Weights of a small transformer language model: 2987 steps.
Each number is 128 + 32 x the weight over the matrix's rms, rounded and kept within 0 to 255. Layers, rows and columns count from 0. Numbers have three digits each.

# layer 5 MLP up, 896x224, rms 0.121, rows 851-895, columns 128-159
061095139137087090090088166123118135168143127107164156131153137170125141115102121135083101081139
110179111078079101188142090091118120083119111108099101098143106116069105107072131089192154100113
103135072067168087150100118135168151104072146120177148132099180110147093157131084116142127117106
101159162097066047174237127116133093140178139151122127038124150120074109126162202170155166083104
114143114099167139080167189149111131155097163182120139179127140149180153143107152127139145103154
091140086099124115159062088092120097131041105137090121175093196106141224151127093069158186128167
079160099122158124133147098126131127135176104095122187120150139125107112112082146089097166146124
104096153105127153110128067102111123118113149136153128179148082159160082110127132121155192041114
194095128091173117141083093058145221127224072102118122106142167175107097214135124104108114124134
123162142157105133078127157095118074091143096202083093108131114127148188151094130109110106091137
150143123140181124086169160149145120169113083137076095105148130126153183148116149117107073188081
142172159081115093148108194117153162120179143176083134128105114136152141114074092181154086134060
093094059127068137122160109117131178117136170181091125137116059169102124108164123118086064089090
106123121115124106201136090089130152050116119104081116108132106133103107121145104126166139120133
148163099073137140118096142138135156121075108167038098155140152120114154110122159197104113070102
087133133118155098129182150117106120068169118154120100136113105163127130183125157096154157119123
154129094111088098113113073171126123084081098155100132116079115182120124083142165120061161095097
098077126099176124162188206099133049172109167132121120172142135098067113129124091130129125097093
132140113173131156093167104111160182118155140143122132124134155140105130107168141112100154117175
134092165127073086141128136139116166139125168126097107132143188128177108131175095170194118072104
053136139088165141152149142164161088115100095155144166158168096106158136058112127096122087128164
110143134127120098068128112173129151092096190138074143072134131113134149144125146153127065142163
121094135134161143167150127104192148126145092146137144118152128048104182108088149116071118085126
113113135154102127116147160135140083165129110149107099128152061127110121041166132128112075177070
128120150148097179130142119117121136094148151142109184094144076121139103134104124063151080118132
140117137115135093098087064142125153130116052090074192052161112094123154152113154160180153139147
093160094159118143168123079178158130131164108134125077098167102149093079144148172141181100099092
127123144110105102100172133121159172135136062162156132109136117140095119099097132079135146100109
130128147125122168102130124149131160104111162169130098115132113100143158161141103157115121124152
130101151135154162121143134138115156108143123112128095075111157111165127092097096179137128132123
188112160171129094119064121110088149130083123172154144161085182140173108097099135155157134102112
136073125053151136144068101174114153118153197124097100081173101135135065129051159129106144129131
115107178088182119119087127133129123119073092146105107127093129092171151137154143101138184117130
090132106157098150157155118136128172106079148088075176109066123122136176137092121118120104092148
132123136096100144149117085143124186125207122148118165180137142097119127125105163091113135152114
095153113094146165131088160138182114116086162158159107101150092155111074138106172101159083101129
103137149164172143076147147158082112075164100108113137142113093114101118156118126106131165126117
155118083121092109105138147126125129192185124109147102121122099093132090139112152121087065051169
121125167086123162142078134165156117076185151149143089145123128107110124136162077117081145188102
134134128136157157091079126110110159173109112125136112131113160139157104156050015168170163045104
175090116100134177121124087144133152163112210078171106137137126125150120068114163125149068106116
118102124156178083126098113073134140121098092110102147148153141158129151127140164141085112142149
169055156072152206035091160132076137149118137162190143123158105157139087133097051112150126172101
093114082107175133108171114166132168191134119120121091088131147174181054114176088124115131135150
155112095140210134193140116141081117131127063129097178104161161100144047140181099125156182131141
# layer 5 MLP down (transposed), 896x224, rms 0.115, rows 851-895, columns 128-159
115107189153141181130131145152129160106158118163124119087121108099091109135096102128092128114082
105100144178154156131205161152153140130149080141130137142160110113135118138150122134157060194148
147134123145130200076130113144156133108140107102166100154132127102113090072056100081115064138097
103175155104124087152093127144055115152122088106110146067118108114132128121083197088163184150125
159125122122111146108141079115122090110117092110100136093089109155124097150096119122138111156076
128065137142162121120138155139142134147152115140140129048139092164149107096080144181076076101104
157153135105088136137143132080103088158158084128126106086104065163112118102118085121174123128117
098094150130122089126107117141125140139149094109148121089092126146144165098088145083088133130106
131176066134112163141173155148159108147119084105082105101134035162155173115168169161141110151120
078119158140084193086148174126136159127187115112160137175107132131085166108175106154116125140109
181095130158150153146095086138146121097192155119170158142153117113146132122153151153156137100147
145179150120112156129133120121141083138095158151147118123153162198091105103127083129131127043145
114045151130112112172136140111084083101120139137121113121107189101165139134133104162123157167107
101171160080204147078134089113134146110171124143074066074108091113171143149134064152100133099119
160237123112177148195132104126124176160152113113082162120096161105133111160126123113069193086136
110142114113119110060133099198111123181180115063097090195187145099137137137111100124124176145138
117177135093125130112220094144123083112128087138112146124202166104134173137193117053164163150052
174118112111178095150113157133110126111111077142085101075122080140160125122114125111165138161117
101106130144087156095158194144115165152140171086167110099116192113152164129122195169115125066114
147110084089122114124104088151155146101138129100136113132126148102079133072092186126092089152090
145138128135162134115075119188124120138103105182094145145085098074129185116078152098128126172196
154125034112150092132164118160143137130127157157151136101143146119141151129071170163193116136112
123148105171175120064132129121139104146124169117131107084120175154147101154168144147095155117115
137154136139109138129144172150140147110089114164116070137138066184139085118119172092117124147112
115111139131105105115144098094113125152111110140150136101108185134099155175175100195153077142131
088123125078136126055137166130066196151119091097086146132157120134085124119077175119210130153176
123104109197066130111175145084114080116167176172154153110116135120103148097163172118138114160091
159126125089163112161095102124107147155118176099081138160115161130148152113135122121081114141181
134096149114114129166104109092134078111111110101095178154098117141098098134152107097104160120088
114178127175110198119116141152180128154094117150123097104139163106089155133126118136075138166146
189142178106155088166168120175094152146145146078094134124154156134122111118139192147132157102116
184138107166074158192161149155137156089153104094138103139157195152116118138182141132114102120124
136097171140134119188084103174134105121087146135157119145153166123172134144106116118129174084118
122110140116141152182171131131142166117127131115124109135098113090136190163152138115122102144154
104105181113140158135180149076095121137145121125144090102165140117120097150173097140112218117114
131139106174073136138126163106113126104156152123157129098106141168080070103151112142104133107149
097104140089156106114199162162082139120131125125106165128147160094120097172183094135120153124142
159103132098125132160145101135193155101084094154107171149104120129131094118150158129145112145110
100134081154141178115192176136100144167074163153186103160135176117143179153130153158054116084121
111134087142129182112133122095139139177113092114131116222095082168099078183142091120134182106125
101154134073145159131145094148153189099094068131087066069142143116128139128064139134150123111155
126105147116136100085134120160146100117079139111115126122112121145095083096144099150169120112128
131135210135150139106075134203092141115123127204132138120149153137173138198113058099143225140086
159089136137092113137169143160134163088127129134122183102116109134120146098115150133092111135150
119132093115095114106129151211207079102099079172152104159123103143121134160106129131072160055140